Weights of a small transformer language model.
Training: a variant of Muon for these matrices, 153M tokens.
Each number is 200 + 20 x the weight over the matrix's rms, rounded and kept within 0 to 999. Layers, rows and columns count from 0.

# down: layer 3 MLP down (transposed), 768x192, rms 0.0447, rows 399-451, columns 0-63
# up: layer 3 MLP up, 768x192, rms 0.128, rows 400-451, columns 0-63
down399,162,206,169,199,210,217,201,215,229,228,200,158,151,230,210,208,213,193,185,187,200,181,205,197,184,186,207,211,191,181,209,208,203,164,188,166,206,179,186,221,172,175,211,207,172,210,156,208,191,188,212,186,188,209,199,209,191,210,195,156,214,211,186,179
up400,187,229,217,181,190,235,223,190,179,177,200,208,195,222,180,226,204,241,246,200,198,205,221,220,190,200,199,207,236,181,203,196,225,215,183,233,205,188,220,187,194,197,209,206,209,201,227,200,221,183,198,188,207,219,200,223,206,202,219,209,197,198,227,213
down400,205,217,226,181,190,200,208,190,190,217,203,209,183,186,208,224,216,216,204,206,222,222,212,202,161,195,224,181,186,159,185,229,167,208,166,176,186,202,186,196,145,206,218,162,206,236,189,182,201,171,211,186,182,185,210,188,206,241,208,198,221,223,200,197
up401,215,228,207,183,189,209,227,219,195,196,232,210,194,195,194,180,159,149,216,199,189,179,212,222,203,217,187,158,197,204,189,178,202,214,228,187,212,211,174,197,172,173,213,192,223,143,188,209,202,226,202,176,212,220,196,165,164,209,201,202,225,197,218,231
down401,179,167,212,196,189,185,177,235,208,210,189,231,170,219,181,196,215,192,215,187,218,168,198,192,185,177,200,197,192,230,200,193,206,206,178,192,200,207,188,183,218,183,228,176,196,186,183,224,229,177,178,175,206,214,227,204,207,186,206,191,213,209,188,216
up402,193,191,175,176,190,224,148,189,183,223,212,214,181,189,214,173,218,200,195,184,222,203,205,227,170,170,165,238,208,195,206,213,162,215,211,215,173,200,206,237,217,184,182,173,230,221,171,196,211,189,206,218,182,226,214,225,188,214,185,210,218,213,208,216
down402,218,194,201,207,207,224,229,215,186,194,169,224,214,208,209,203,195,228,201,192,201,227,210,174,180,212,210,149,201,208,192,214,198,227,225,199,244,182,192,198,190,197,196,185,224,207,210,189,214,189,213,215,198,196,189,154,245,198,218,187,189,175,219,190
up403,213,194,185,217,187,180,183,226,208,206,177,229,202,245,193,172,206,172,197,211,164,216,219,176,183,179,170,225,173,177,186,200,208,176,193,189,192,181,210,211,215,222,180,202,200,217,187,217,205,239,193,196,203,183,204,211,212,192,174,195,214,232,186,193
down403,191,212,222,187,205,180,232,218,234,175,185,190,216,209,192,194,201,233,212,203,185,188,194,229,195,209,230,193,207,205,213,209,215,207,204,221,203,196,217,219,205,191,207,202,206,195,181,177,201,211,210,203,217,186,202,235,200,217,228,214,210,184,206,227
up404,229,230,205,157,196,212,119,171,212,222,173,208,201,207,183,185,153,212,197,176,216,196,207,217,201,184,178,218,192,231,192,189,195,209,206,179,207,198,174,205,188,207,200,201,204,202,209,182,205,161,202,191,182,189,188,188,204,216,196,212,171,206,205,149
down404,208,189,206,172,214,185,216,249,211,181,214,195,203,220,225,169,192,220,201,195,182,206,188,194,202,188,229,239,165,207,198,189,215,200,196,206,217,194,192,206,183,197,217,215,191,232,197,251,190,211,228,185,165,261,199,226,191,170,220,204,192,203,210,200
up405,196,210,184,217,166,217,210,171,233,216,197,200,170,171,187,197,200,199,166,182,235,217,205,218,209,204,185,201,149,248,218,198,205,142,175,243,220,220,167,201,187,202,160,167,252,216,216,212,199,171,237,237,196,207,200,166,177,165,222,221,213,258,171,185
down405,214,216,193,209,203,215,175,171,204,196,197,182,233,205,217,220,195,247,228,201,184,217,226,177,225,217,225,176,177,184,206,186,165,225,214,248,188,180,166,223,169,171,257,193,196,179,156,185,185,237,230,204,233,151,241,186,202,219,180,259,225,201,190,209
up406,213,212,183,226,192,205,214,220,229,205,196,212,190,211,197,207,170,210,189,163,196,195,167,223,217,211,222,192,207,206,239,203,222,224,213,224,192,191,210,190,215,220,200,190,205,190,240,200,183,177,207,204,181,194,210,205,190,230,188,223,200,189,203,192
down406,178,226,197,215,193,196,200,175,211,182,204,169,210,192,224,211,202,196,204,216,231,218,237,212,209,190,175,212,200,184,220,214,184,206,219,153,170,152,208,199,165,185,215,199,206,188,205,180,225,219,190,198,199,207,217,211,173,211,225,206,176,223,211,188
up407,192,199,186,206,191,200,217,199,235,223,208,235,204,183,191,205,206,221,207,183,188,224,148,182,192,216,179,183,206,209,208,217,208,191,234,186,167,180,188,187,190,187,217,211,208,220,225,203,185,201,213,194,220,174,156,206,207,172,185,167,177,202,203,214
down407,198,195,237,200,167,183,172,199,164,202,200,186,198,202,203,207,187,187,188,248,195,209,231,163,207,212,176,215,208,190,168,223,178,162,205,209,180,201,179,207,160,176,191,175,223,216,218,173,185,207,187,195,164,216,225,180,203,219,214,212,240,200,185,188
up408,231,192,195,190,224,197,202,208,206,187,209,217,225,162,195,200,201,216,222,208,199,181,190,220,187,207,184,211,201,182,223,203,161,160,216,184,213,213,190,199,219,184,203,236,235,200,193,178,186,180,197,207,206,185,166,195,206,194,205,222,183,181,146,185
down408,208,193,211,216,180,192,172,184,160,198,205,183,206,198,197,182,222,202,167,197,192,197,204,213,238,203,202,201,203,172,206,187,194,195,212,175,195,181,177,203,185,188,178,167,177,186,223,172,210,208,194,168,221,190,215,204,211,177,192,170,184,193,188,181
up409,189,192,183,211,168,182,201,200,198,220,222,226,173,194,180,183,204,158,200,226,234,204,204,197,210,202,188,216,161,197,211,198,226,190,201,202,180,196,178,221,222,170,184,189,184,208,192,200,192,237,214,198,215,189,198,201,187,200,215,229,219,219,186,215
down409,178,210,194,168,207,205,210,211,227,207,164,220,222,203,197,195,200,168,204,181,179,205,195,189,182,202,188,188,222,200,192,194,197,208,164,220,192,224,219,195,175,194,201,173,183,233,183,192,211,206,200,231,194,200,205,184,185,218,195,202,197,193,216,189
up410,191,213,188,165,193,219,191,214,215,186,208,183,188,223,188,202,201,190,192,206,186,135,208,184,158,173,202,265,191,192,155,189,187,221,207,186,209,184,213,234,214,193,192,214,206,230,209,196,173,234,230,235,195,146,202,240,217,206,167,216,225,206,194,225
down410,201,211,227,202,190,196,191,208,188,198,169,185,223,215,188,210,236,215,215,182,207,199,200,195,210,208,227,219,236,214,196,195,228,223,234,188,224,202,175,180,180,220,195,223,208,223,187,204,215,195,206,201,222,219,206,218,181,230,231,180,181,202,204,206
up411,218,226,147,207,192,201,160,210,232,205,179,214,222,197,232,231,164,206,192,210,169,217,174,194,195,222,196,212,190,187,220,210,211,227,194,192,189,167,218,195,214,179,196,184,200,183,191,208,205,165,216,231,195,210,168,201,189,200,201,169,189,217,227,195
down411,172,176,215,165,180,187,191,204,209,212,202,204,219,186,189,180,169,191,210,193,212,198,226,183,208,195,239,212,181,198,173,208,208,235,162,167,215,228,211,189,211,170,171,202,203,194,201,203,225,168,193,217,227,237,166,176,201,211,182,217,185,158,201,159
up412,247,198,191,193,231,179,155,195,188,214,213,237,195,179,224,200,178,207,150,213,190,197,197,200,209,158,193,223,172,204,196,205,204,190,188,216,173,215,188,198,163,177,202,189,194,199,234,185,229,159,179,201,157,217,181,172,198,221,213,165,197,181,237,188
down412,206,238,190,215,157,173,230,196,172,180,215,202,213,203,177,197,143,214,233,212,195,194,171,214,193,219,244,186,162,217,213,171,200,178,210,191,195,216,224,186,209,227,152,211,217,201,210,193,210,181,181,198,225,223,198,195,184,222,189,200,192,241,208,211
up413,215,175,171,191,190,191,178,165,185,172,178,180,227,178,192,169,163,184,177,211,195,203,179,206,198,229,206,212,215,176,223,158,209,189,199,192,205,195,150,191,204,191,200,206,211,213,208,184,202,191,206,170,241,209,219,196,208,184,203,254,181,202,185,222
down413,215,201,191,207,186,231,199,220,203,213,188,225,190,222,206,182,204,197,201,228,179,240,201,204,216,189,189,188,224,194,206,217,208,197,186,212,231,229,220,187,216,160,220,207,202,217,197,209,196,195,184,235,224,227,199,190,187,206,228,200,161,161,202,220
up414,225,164,264,166,165,207,207,221,227,183,209,220,194,218,175,171,190,231,173,253,174,207,191,223,223,243,176,213,186,201,210,192,217,223,173,215,247,208,173,214,193,175,196,207,183,248,199,213,205,175,167,177,212,198,220,231,205,189,219,201,146,183,177,211
down414,225,189,191,211,213,251,199,200,197,181,194,205,190,201,205,212,188,149,187,192,208,195,206,243,211,190,231,215,198,213,208,159,202,215,210,219,218,227,203,239,199,176,173,241,211,208,196,193,234,188,190,182,185,223,213,198,210,208,172,200,228,184,120,239
up415,196,215,208,205,198,194,206,253,192,227,169,210,198,181,175,208,189,197,184,173,212,199,206,217,207,197,215,172,194,197,205,204,202,159,222,230,203,233,214,220,202,217,212,186,203,199,227,208,188,203,193,204,183,186,224,218,179,217,188,196,190,171,228,186
down415,191,217,209,195,232,217,196,185,206,219,224,216,192,199,209,206,183,225,190,190,179,178,184,196,188,196,205,200,197,226,182,218,214,217,216,204,212,194,221,183,176,213,205,214,210,213,212,199,204,202,207,210,181,170,228,237,213,182,200,222,219,198,186,214
up416,187,206,214,210,194,203,188,203,200,157,226,190,186,177,220,175,215,193,205,213,182,231,210,166,184,204,181,203,205,200,192,200,180,192,213,183,188,183,190,179,213,235,188,183,200,201,187,163,197,170,209,190,164,180,192,210,194,188,155,247,187,164,197,209
down416,175,178,187,179,183,208,158,215,176,213,158,175,197,201,180,222,198,214,203,218,180,210,160,174,208,200,193,196,194,229,168,207,188,220,219,191,209,234,213,197,186,217,200,233,192,208,176,197,163,190,215,209,202,218,193,229,204,202,177,245,174,170,214,214
up417,174,193,203,185,195,232,203,212,192,179,182,199,163,180,153,243,226,241,198,215,202,202,202,207,184,211,155,200,205,217,214,226,190,208,188,172,215,141,202,219,207,229,174,202,204,211,195,217,212,236,202,177,201,215,198,212,208,199,162,165,179,230,204,177
down417,233,220,182,215,174,223,204,192,181,172,174,219,209,227,196,208,206,243,196,195,190,216,175,174,193,199,192,200,171,199,164,211,238,181,210,225,201,202,235,171,171,240,193,185,210,217,173,188,171,152,219,202,197,207,192,210,240,182,222,224,203,181,182,176
up418,181,261,180,219,196,174,210,195,146,168,182,197,192,152,201,203,199,208,170,188,201,184,194,215,198,198,196,187,203,228,207,267,185,195,187,211,153,183,203,175,227,214,190,216,173,202,187,244,222,224,169,184,202,214,206,214,237,251,170,212,223,211,215,198
down418,177,202,206,179,223,220,193,203,181,227,156,198,196,191,203,171,210,186,173,190,215,187,192,243,207,182,193,204,215,219,197,213,203,192,223,261,209,199,198,172,191,179,196,167,173,210,211,219,218,194,198,173,222,215,242,225,201,184,179,192,226,201,185,202
up419,208,182,222,177,190,192,182,218,167,190,232,230,218,189,174,183,212,189,196,204,187,186,258,189,195,170,182,174,159,221,217,203,203,207,195,191,197,191,197,187,208,208,168,226,203,219,207,233,215,183,181,177,197,176,203,194,199,232,182,174,198,217,182,146
down419,237,213,239,196,188,186,196,170,210,162,187,231,182,190,192,183,184,210,222,188,224,192,200,155,186,182,205,167,212,220,187,233,176,208,182,245,213,214,245,197,160,160,183,281,189,219,178,186,157,200,181,190,207,206,166,207,198,198,227,198,179,210,215,236
up420,213,217,220,182,194,197,182,217,189,223,162,196,210,210,190,233,173,198,198,172,211,186,206,205,209,186,245,227,183,203,161,220,188,220,195,160,198,186,182,223,188,185,209,201,186,233,220,222,206,195,200,177,185,223,190,206,203,215,198,224,194,179,211,229
down420,172,201,205,206,193,174,208,193,219,159,235,204,201,188,234,197,196,242,230,192,203,193,230,253,194,220,151,174,205,197,187,192,193,148,197,222,215,237,197,193,223,200,206,239,158,223,227,207,183,179,225,213,203,164,177,198,165,194,208,198,193,218,201,183
up421,203,205,186,200,205,208,226,192,186,180,204,203,196,154,182,188,210,201,222,208,231,190,203,221,209,176,206,215,205,217,220,188,191,188,202,219,233,176,188,223,185,210,192,197,174,202,188,194,195,195,193,203,209,218,190,209,222,196,176,143,244,197,218,194
down421,231,180,183,195,214,229,230,173,185,183,220,209,247,218,213,197,217,212,219,195,209,172,179,185,203,211,223,212,180,189,207,219,180,213,205,204,214,183,215,205,184,203,201,211,234,208,201,177,133,208,184,214,194,257,197,159,194,195,211,194,186,193,208,216
up422,200,186,190,210,178,219,222,210,188,205,215,234,232,172,197,190,188,174,189,198,203,209,219,178,195,231,203,182,186,166,173,190,172,217,193,158,198,214,208,176,207,182,198,175,203,181,216,226,189,169,221,215,222,184,197,217,195,153,212,198,197,220,164,218
down422,201,169,189,187,194,186,190,179,184,206,206,208,173,190,179,190,196,203,209,192,216,214,187,197,211,194,222,187,194,172,206,193,191,219,148,170,202,202,205,246,188,163,211,179,198,187,200,204,258,182,171,215,180,222,203,190,176,224,246,191,171,238,196,149
up423,206,172,178,203,209,207,200,178,218,183,221,220,185,186,210,196,147,192,164,193,191,231,239,206,187,230,209,187,191,215,184,214,222,222,180,181,186,170,238,204,203,192,199,175,201,187,197,219,166,212,202,173,227,178,226,180,189,241,206,182,208,201,187,223
down423,185,198,198,225,208,226,202,186,188,199,189,216,200,224,175,205,212,209,188,203,170,202,223,180,212,186,218,178,209,189,195,237,225,228,220,193,204,188,195,220,207,201,205,215,193,219,199,242,207,220,218,216,202,220,177,177,190,226,209,221,189,200,239,171
up424,191,235,219,226,203,219,201,216,205,195,231,152,181,193,189,169,201,204,176,193,192,191,221,191,190,213,205,217,221,151,194,199,170,188,208,191,200,194,215,180,225,212,209,231,208,215,223,175,161,186,202,168,179,194,206,200,170,220,185,219,204,220,218,214
down424,167,195,179,191,183,182,208,182,202,226,208,210,189,212,212,206,191,197,201,220,183,189,178,217,232,195,185,199,221,209,216,213,211,212,192,205,176,167,188,209,190,204,209,211,216,206,169,152,209,189,206,174,199,176,190,185,189,184,167,222,207,188,199,168
up425,201,184,195,219,181,210,207,185,229,200,228,202,229,187,213,202,160,174,182,196,175,212,192,233,173,192,219,218,178,177,198,196,190,209,211,199,202,175,194,215,236,233,179,203,212,210,223,169,204,194,208,171,211,202,179,182,214,198,164,177,218,189,189,202
down425,203,201,173,243,193,182,162,173,196,208,253,194,217,214,217,175,220,228,231,192,184,191,189,205,220,211,204,193,229,180,221,207,195,210,193,229,216,222,184,205,206,220,173,203,194,198,189,183,209,208,177,164,220,168,205,198,244,190,201,196,211,212,190,191
up426,203,211,184,167,194,185,165,214,190,201,225,138,198,219,236,183,181,185,199,207,201,195,208,215,218,203,169,200,160,173,249,168,213,159,216,229,186,182,208,200,193,190,205,184,236,202,209,172,227,205,208,167,206,173,212,195,203,207,222,195,207,224,217,237
down426,207,231,210,173,182,218,184,182,222,226,196,226,187,209,185,213,211,163,203,199,197,172,203,176,196,169,215,177,216,169,205,196,188,170,176,175,200,221,170,188,206,173,193,212,217,182,213,199,188,176,197,211,211,190,176,205,211,225,194,208,169,166,195,201
up427,207,196,208,167,170,213,205,198,199,202,171,217,238,195,202,216,191,185,204,196,217,236,194,188,186,201,216,189,171,162,222,182,205,224,177,195,198,179,219,202,178,177,176,193,219,188,208,180,212,209,218,185,222,213,213,191,216,231,214,154,194,179,209,207
down427,198,191,189,195,208,209,199,192,189,205,213,194,170,182,225,189,195,199,190,196,195,196,195,206,202,219,204,195,173,207,194,216,184,204,209,194,200,190,199,199,189,248,164,236,227,166,208,186,187,212,180,218,226,208,213,207,234,165,228,196,187,201,237,218
up428,209,208,202,163,217,198,199,205,210,193,205,178,216,196,213,178,196,205,166,210,189,217,199,172,205,213,180,177,184,208,232,208,193,200,203,186,213,198,228,185,169,206,179,187,197,209,209,222,207,196,214,200,194,210,171,198,183,189,183,202,199,164,212,196
down428,210,176,193,189,182,218,187,195,208,182,213,212,184,198,206,190,194,191,219,176,223,198,226,201,203,174,202,178,223,214,165,212,221,203,197,155,198,199,207,196,184,180,172,193,187,184,210,164,194,206,191,197,237,211,232,204,236,215,226,221,196,199,158,210
up429,217,181,191,197,182,185,202,191,193,233,215,183,201,199,179,224,216,195,190,191,199,163,212,200,195,194,195,213,199,177,212,127,199,174,224,237,188,248,195,232,185,218,221,211,222,222,209,212,177,199,194,188,176,219,159,220,236,249,174,222,190,191,237,191
down429,180,210,218,208,200,181,196,206,180,180,178,192,233,211,198,194,184,187,210,251,209,203,172,184,244,189,214,248,199,207,204,209,194,183,197,172,186,185,212,226,210,174,208,206,214,209,202,206,207,199,217,197,196,220,230,198,200,223,196,180,198,212,203,204
up430,200,189,207,213,194,182,215,180,223,181,214,201,195,205,206,183,183,191,181,193,211,197,247,192,199,194,210,197,211,173,233,213,218,219,223,180,260,170,170,207,208,215,212,163,199,217,209,200,209,207,198,199,175,172,171,212,217,183,206,221,199,181,185,206
down430,206,189,178,191,218,223,220,214,221,211,192,184,176,194,215,213,216,216,237,203,213,205,182,170,191,168,205,195,163,184,219,195,188,217,205,205,167,231,213,199,167,174,217,225,203,206,173,227,226,183,172,189,181,206,184,199,197,227,216,198,224,168,214,211
up431,211,226,233,222,168,199,201,182,211,203,214,205,197,213,225,187,228,190,179,148,208,210,193,189,225,202,214,184,195,236,229,203,228,200,177,195,216,154,207,175,233,182,187,211,204,200,202,181,193,185,225,223,220,154,203,197,181,181,192,171,205,179,179,209
down431,189,211,197,183,183,199,158,184,234,187,178,223,218,218,217,225,196,191,214,184,207,234,212,223,194,180,212,188,197,163,248,196,166,187,174,213,207,211,200,201,217,212,243,197,232,205,169,198,189,157,194,195,198,201,173,191,203,202,206,196,197,202,213,191
up432,189,194,225,192,157,270,212,188,211,200,198,187,203,218,220,197,192,209,163,185,191,213,181,185,209,192,189,192,188,149,234,193,213,204,207,182,184,212,176,154,162,219,233,196,206,176,177,228,239,187,200,214,188,203,222,202,202,193,171,193,213,177,191,234
down432,189,190,237,154,214,204,210,165,213,217,217,179,236,175,197,157,194,195,238,212,203,182,209,172,187,179,211,174,237,224,179,184,196,172,210,203,199,230,227,219,194,210,200,240,153,221,204,169,204,197,197,207,177,202,175,204,162,186,207,173,221,197,214,197
up433,167,220,205,191,202,229,219,188,200,177,193,205,219,199,243,196,183,208,206,203,219,190,191,204,189,215,192,228,210,220,217,213,186,206,262,223,205,190,177,202,189,197,199,189,191,221,232,201,195,220,219,206,222,163,219,225,191,221,193,220,204,171,170,165
down433,194,206,180,192,191,227,186,190,191,203,188,212,216,213,182,214,210,199,216,212,213,217,186,216,195,173,208,220,207,212,211,195,177,213,175,176,200,233,186,208,212,194,236,170,142,228,184,189,195,212,214,227,188,192,194,206,196,222,214,199,195,220,253,177
up434,223,191,207,183,178,177,234,191,213,214,198,172,208,194,209,200,211,223,168,206,224,171,203,244,190,216,222,193,196,213,217,225,182,157,218,187,177,242,197,179,202,172,184,203,198,147,172,215,213,194,183,218,182,179,185,158,192,181,200,197,218,189,217,217
down434,228,201,212,208,215,198,165,218,176,201,195,181,172,199,187,221,225,183,190,161,211,216,203,173,192,205,187,188,171,191,236,213,193,222,229,207,189,231,168,221,190,230,174,218,201,219,189,216,182,205,234,172,160,190,194,199,194,211,203,202,175,202,185,167
up435,221,157,179,175,176,190,179,197,198,211,198,217,178,181,212,258,217,168,179,168,207,240,228,164,187,222,192,222,212,179,212,225,182,190,200,184,229,208,185,174,166,177,174,177,197,218,198,212,224,184,209,184,158,221,169,188,203,227,173,191,174,216,209,177
down435,202,196,202,222,209,202,171,199,209,182,200,157,203,185,160,194,163,213,182,212,207,220,177,202,222,204,199,203,235,224,206,166,226,210,163,212,196,216,184,233,199,223,221,214,164,184,205,228,191,221,223,173,204,187,196,208,234,196,220,220,221,231,202,202
up436,201,208,217,194,200,197,187,222,186,202,185,220,162,200,178,180,206,185,187,176,196,223,207,205,189,199,193,176,203,187,167,226,200,214,196,193,197,170,193,185,203,204,200,205,176,192,197,183,209,217,222,223,182,222,198,185,196,181,189,225,236,213,223,159
down436,172,213,209,231,210,205,207,172,226,216,183,154,218,206,216,203,185,223,205,192,192,201,205,213,194,236,173,220,181,193,186,217,210,190,204,198,190,211,217,218,222,205,211,202,180,154,186,233,201,212,187,211,210,184,230,216,190,224,183,203,194,198,196,239
up437,186,205,219,217,186,188,216,191,165,187,186,198,201,202,188,182,199,204,174,198,205,191,171,188,219,198,216,205,148,205,203,146,183,219,198,213,230,227,169,203,217,194,202,220,215,184,167,199,198,211,200,234,197,220,182,180,177,223,201,196,225,232,200,212
down437,216,198,212,218,190,196,218,183,217,194,197,216,190,215,218,197,225,184,200,248,198,205,207,180,191,214,218,194,203,183,197,213,193,199,212,175,198,209,219,205,213,211,193,203,150,201,188,179,193,211,205,201,204,192,228,176,177,193,215,165,173,187,180,184
up438,214,186,229,165,199,211,196,246,195,244,143,207,211,183,190,200,190,238,175,196,237,211,173,209,181,228,216,212,201,188,189,198,248,192,190,178,196,200,210,201,221,179,199,233,219,204,228,181,190,182,210,180,219,207,188,190,227,182,196,217,201,175,212,203
down438,158,223,183,185,192,193,205,186,196,174,228,207,180,178,212,171,186,198,200,201,210,186,213,185,225,174,201,215,206,194,203,202,197,185,193,213,201,188,188,207,197,183,164,183,190,194,218,174,235,217,187,200,205,181,200,164,170,218,217,211,210,201,182,239
up439,218,212,187,170,250,171,220,229,203,223,178,207,185,201,237,224,178,225,176,203,138,233,227,232,237,198,197,175,218,240,209,226,242,205,234,185,225,198,166,224,149,186,204,209,191,220,222,211,197,199,172,168,194,205,219,243,208,216,190,183,163,245,188,219
down439,205,193,205,185,188,201,197,207,188,217,213,203,219,206,193,192,195,233,215,206,231,225,210,203,191,208,212,211,207,228,214,198,208,223,196,242,196,181,178,239,223,200,220,189,163,172,215,151,205,214,214,210,216,189,205,236,186,228,205,218,187,198,185,219
up440,224,201,203,180,164,193,190,187,225,181,193,203,232,153,214,179,167,185,208,197,203,197,193,176,199,226,180,208,199,192,216,167,179,192,241,187,154,215,174,186,191,161,237,160,202,197,225,167,213,204,201,180,168,217,188,226,215,190,182,215,229,205,225,243
down440,171,207,205,206,189,203,246,236,215,207,222,165,233,219,219,185,177,184,204,224,176,222,207,197,201,184,225,195,217,219,208,220,190,193,195,189,191,217,211,222,203,189,173,172,178,168,190,156,205,170,206,177,219,183,193,243,215,196,209,185,226,179,181,219
up441,190,197,230,228,196,183,173,199,225,183,221,207,183,200,179,172,261,228,220,201,228,218,171,228,215,239,195,188,181,205,232,191,192,233,199,212,207,199,216,198,196,194,171,161,177,209,214,200,210,175,149,207,168,173,191,225,215,161,191,191,214,183,193,185
down441,185,164,187,243,218,208,181,211,177,263,186,211,224,209,233,215,225,191,204,233,175,192,203,227,182,193,220,169,231,193,215,281,188,232,193,203,208,192,204,248,210,220,223,209,190,193,178,204,203,202,196,228,136,167,169,215,206,151,206,211,207,173,223,201
up442,216,191,195,180,157,210,191,198,223,192,157,181,188,239,198,203,186,176,170,209,171,173,176,204,215,221,156,208,212,181,188,209,214,221,189,200,211,212,227,190,215,174,191,161,211,185,172,219,210,211,196,217,211,198,263,180,219,198,193,191,163,199,177,212
down442,195,192,206,186,198,178,194,204,217,177,196,174,179,203,217,198,237,224,197,206,170,241,210,191,204,209,184,195,215,194,216,213,200,193,176,234,216,177,176,231,191,227,218,236,187,186,180,254,207,161,188,210,177,229,185,182,208,215,221,218,158,217,173,190
up443,212,227,206,184,231,209,198,162,190,219,196,188,192,180,201,219,176,210,151,220,177,214,188,200,170,212,192,212,195,219,201,224,211,197,156,214,203,234,173,216,228,193,211,220,156,197,180,216,209,245,195,207,184,211,180,173,215,189,191,215,172,211,204,202
down443,194,200,219,185,170,181,230,223,222,199,196,208,212,167,195,201,220,185,233,218,196,217,220,183,194,210,199,195,214,173,212,210,212,197,208,187,200,205,216,187,191,147,229,199,179,196,211,242,227,216,178,198,231,188,187,209,237,200,207,220,187,211,219,207
up444,203,177,219,232,219,216,176,219,190,235,189,178,214,189,212,198,190,201,226,186,184,179,198,181,230,217,193,203,166,175,194,192,199,216,221,208,220,186,197,200,208,201,174,202,188,204,201,224,149,204,205,195,216,173,215,199,200,182,206,228,190,216,182,216
down444,225,215,221,196,164,199,238,165,196,183,193,219,220,239,169,213,218,179,223,211,238,221,224,200,192,222,190,232,225,198,206,220,238,195,245,171,214,170,196,203,203,206,176,211,232,185,187,207,176,229,194,205,159,193,199,241,192,166,228,211,172,211,231,200
up445,190,185,192,250,190,222,223,201,204,193,209,217,207,176,238,161,226,192,171,186,211,182,217,193,216,189,184,203,175,196,197,165,224,171,200,170,236,206,169,191,190,164,182,207,207,232,157,223,213,181,233,214,208,164,202,187,196,223,168,192,179,166,167,174
down445,208,183,205,187,206,203,222,227,212,194,226,223,253,205,137,200,218,201,247,190,201,208,186,211,218,156,208,168,215,201,204,245,201,214,211,180,183,202,174,197,174,186,221,211,185,239,196,201,194,208,209,217,201,230,223,212,199,228,184,232,172,218,206,207
up446,210,213,216,216,206,226,190,198,219,196,172,203,196,192,191,200,198,181,215,218,174,208,198,239,181,200,187,208,237,207,201,154,171,149,203,189,245,204,204,212,177,211,168,213,216,191,209,191,208,193,185,209,188,228,220,189,174,203,215,195,201,200,218,221
down446,234,215,171,186,203,195,234,198,186,237,193,225,202,200,194,183,197,240,232,186,222,214,172,224,212,198,214,203,227,193,204,210,166,209,204,180,229,220,211,205,197,202,179,202,201,199,215,202,185,183,151,214,202,234,190,175,176,185,217,183,184,244,226,174
up447,216,208,180,222,231,176,215,165,215,180,185,202,255,210,228,182,213,191,209,159,192,150,185,176,229,191,193,200,170,167,183,206,180,209,206,204,195,198,199,206,188,207,189,194,193,219,228,203,158,196,208,187,199,192,191,201,193,201,222,168,230,229,236,209
down447,176,214,194,247,187,193,195,215,177,207,192,222,206,220,203,229,203,219,217,207,197,200,174,192,188,188,166,214,162,186,178,193,228,223,165,204,268,225,213,205,205,181,246,186,173,223,182,211,219,220,208,193,168,212,186,226,269,196,202,220,198,188,196,198
up448,249,212,223,197,219,247,209,212,195,217,230,205,166,179,209,192,199,208,224,195,236,175,200,183,197,213,226,199,196,198,221,223,185,190,189,176,224,168,215,196,190,190,195,228,211,196,216,220,193,214,201,196,241,193,202,191,188,164,192,222,216,176,191,199
down448,207,193,233,152,244,215,225,211,185,187,186,209,189,205,199,220,125,216,215,203,180,193,192,210,195,202,184,207,211,194,173,195,196,180,213,220,159,182,210,231,162,201,216,215,236,168,189,182,215,209,194,186,180,239,218,164,204,209,174,174,201,214,181,162
up449,217,185,202,195,177,232,263,208,192,233,233,207,224,167,207,206,197,208,203,159,189,193,184,200,180,170,179,182,224,234,191,188,235,222,199,215,200,171,257,240,192,167,198,197,186,203,174,177,246,206,209,182,222,141,189,181,208,204,202,188,218,217,222,200
down449,185,197,219,190,191,212,212,190,192,200,198,207,209,205,174,211,204,186,216,207,181,183,209,223,180,213,211,179,214,199,197,192,168,202,188,214,164,145,173,228,222,177,188,214,201,219,181,192,166,190,198,223,224,191,222,208,203,217,214,203,207,235,216,167
up450,204,249,221,169,196,159,174,217,230,202,233,187,203,221,166,198,219,182,184,174,197,201,200,163,210,191,177,190,154,202,197,169,219,196,197,185,192,199,208,200,162,198,158,217,224,206,190,226,173,179,207,213,178,187,208,195,225,194,167,208,195,175,243,215
down450,196,213,200,217,230,199,169,207,157,153,221,176,183,218,188,180,196,201,219,210,176,197,231,199,185,207,211,231,179,182,158,185,215,186,199,188,204,170,208,162,198,205,183,190,179,223,214,214,248,230,178,199,162,221,201,171,194,209,157,239,238,204,175,198
up451,211,211,202,246,232,228,186,225,192,239,214,187,220,187,217,187,203,204,184,190,210,191,177,191,205,199,237,217,210,229,223,208,208,220,196,179,221,188,211,216,176,201,229,197,210,218,235,194,197,202,210,207,160,231,199,234,205,167,157,187,198,228,239,198
down451,198,201,199,192,212,201,210,191,200,210,231,190,190,215,163,210,229,180,205,230,222,240,195,202,191,198,166,209,226,202,211,205,213,177,203,188,196,193,251,187,236,172,220,181,172,225,195,218,189,204,191,201,188,211,196,185,186,189,235,213,224,211,163,182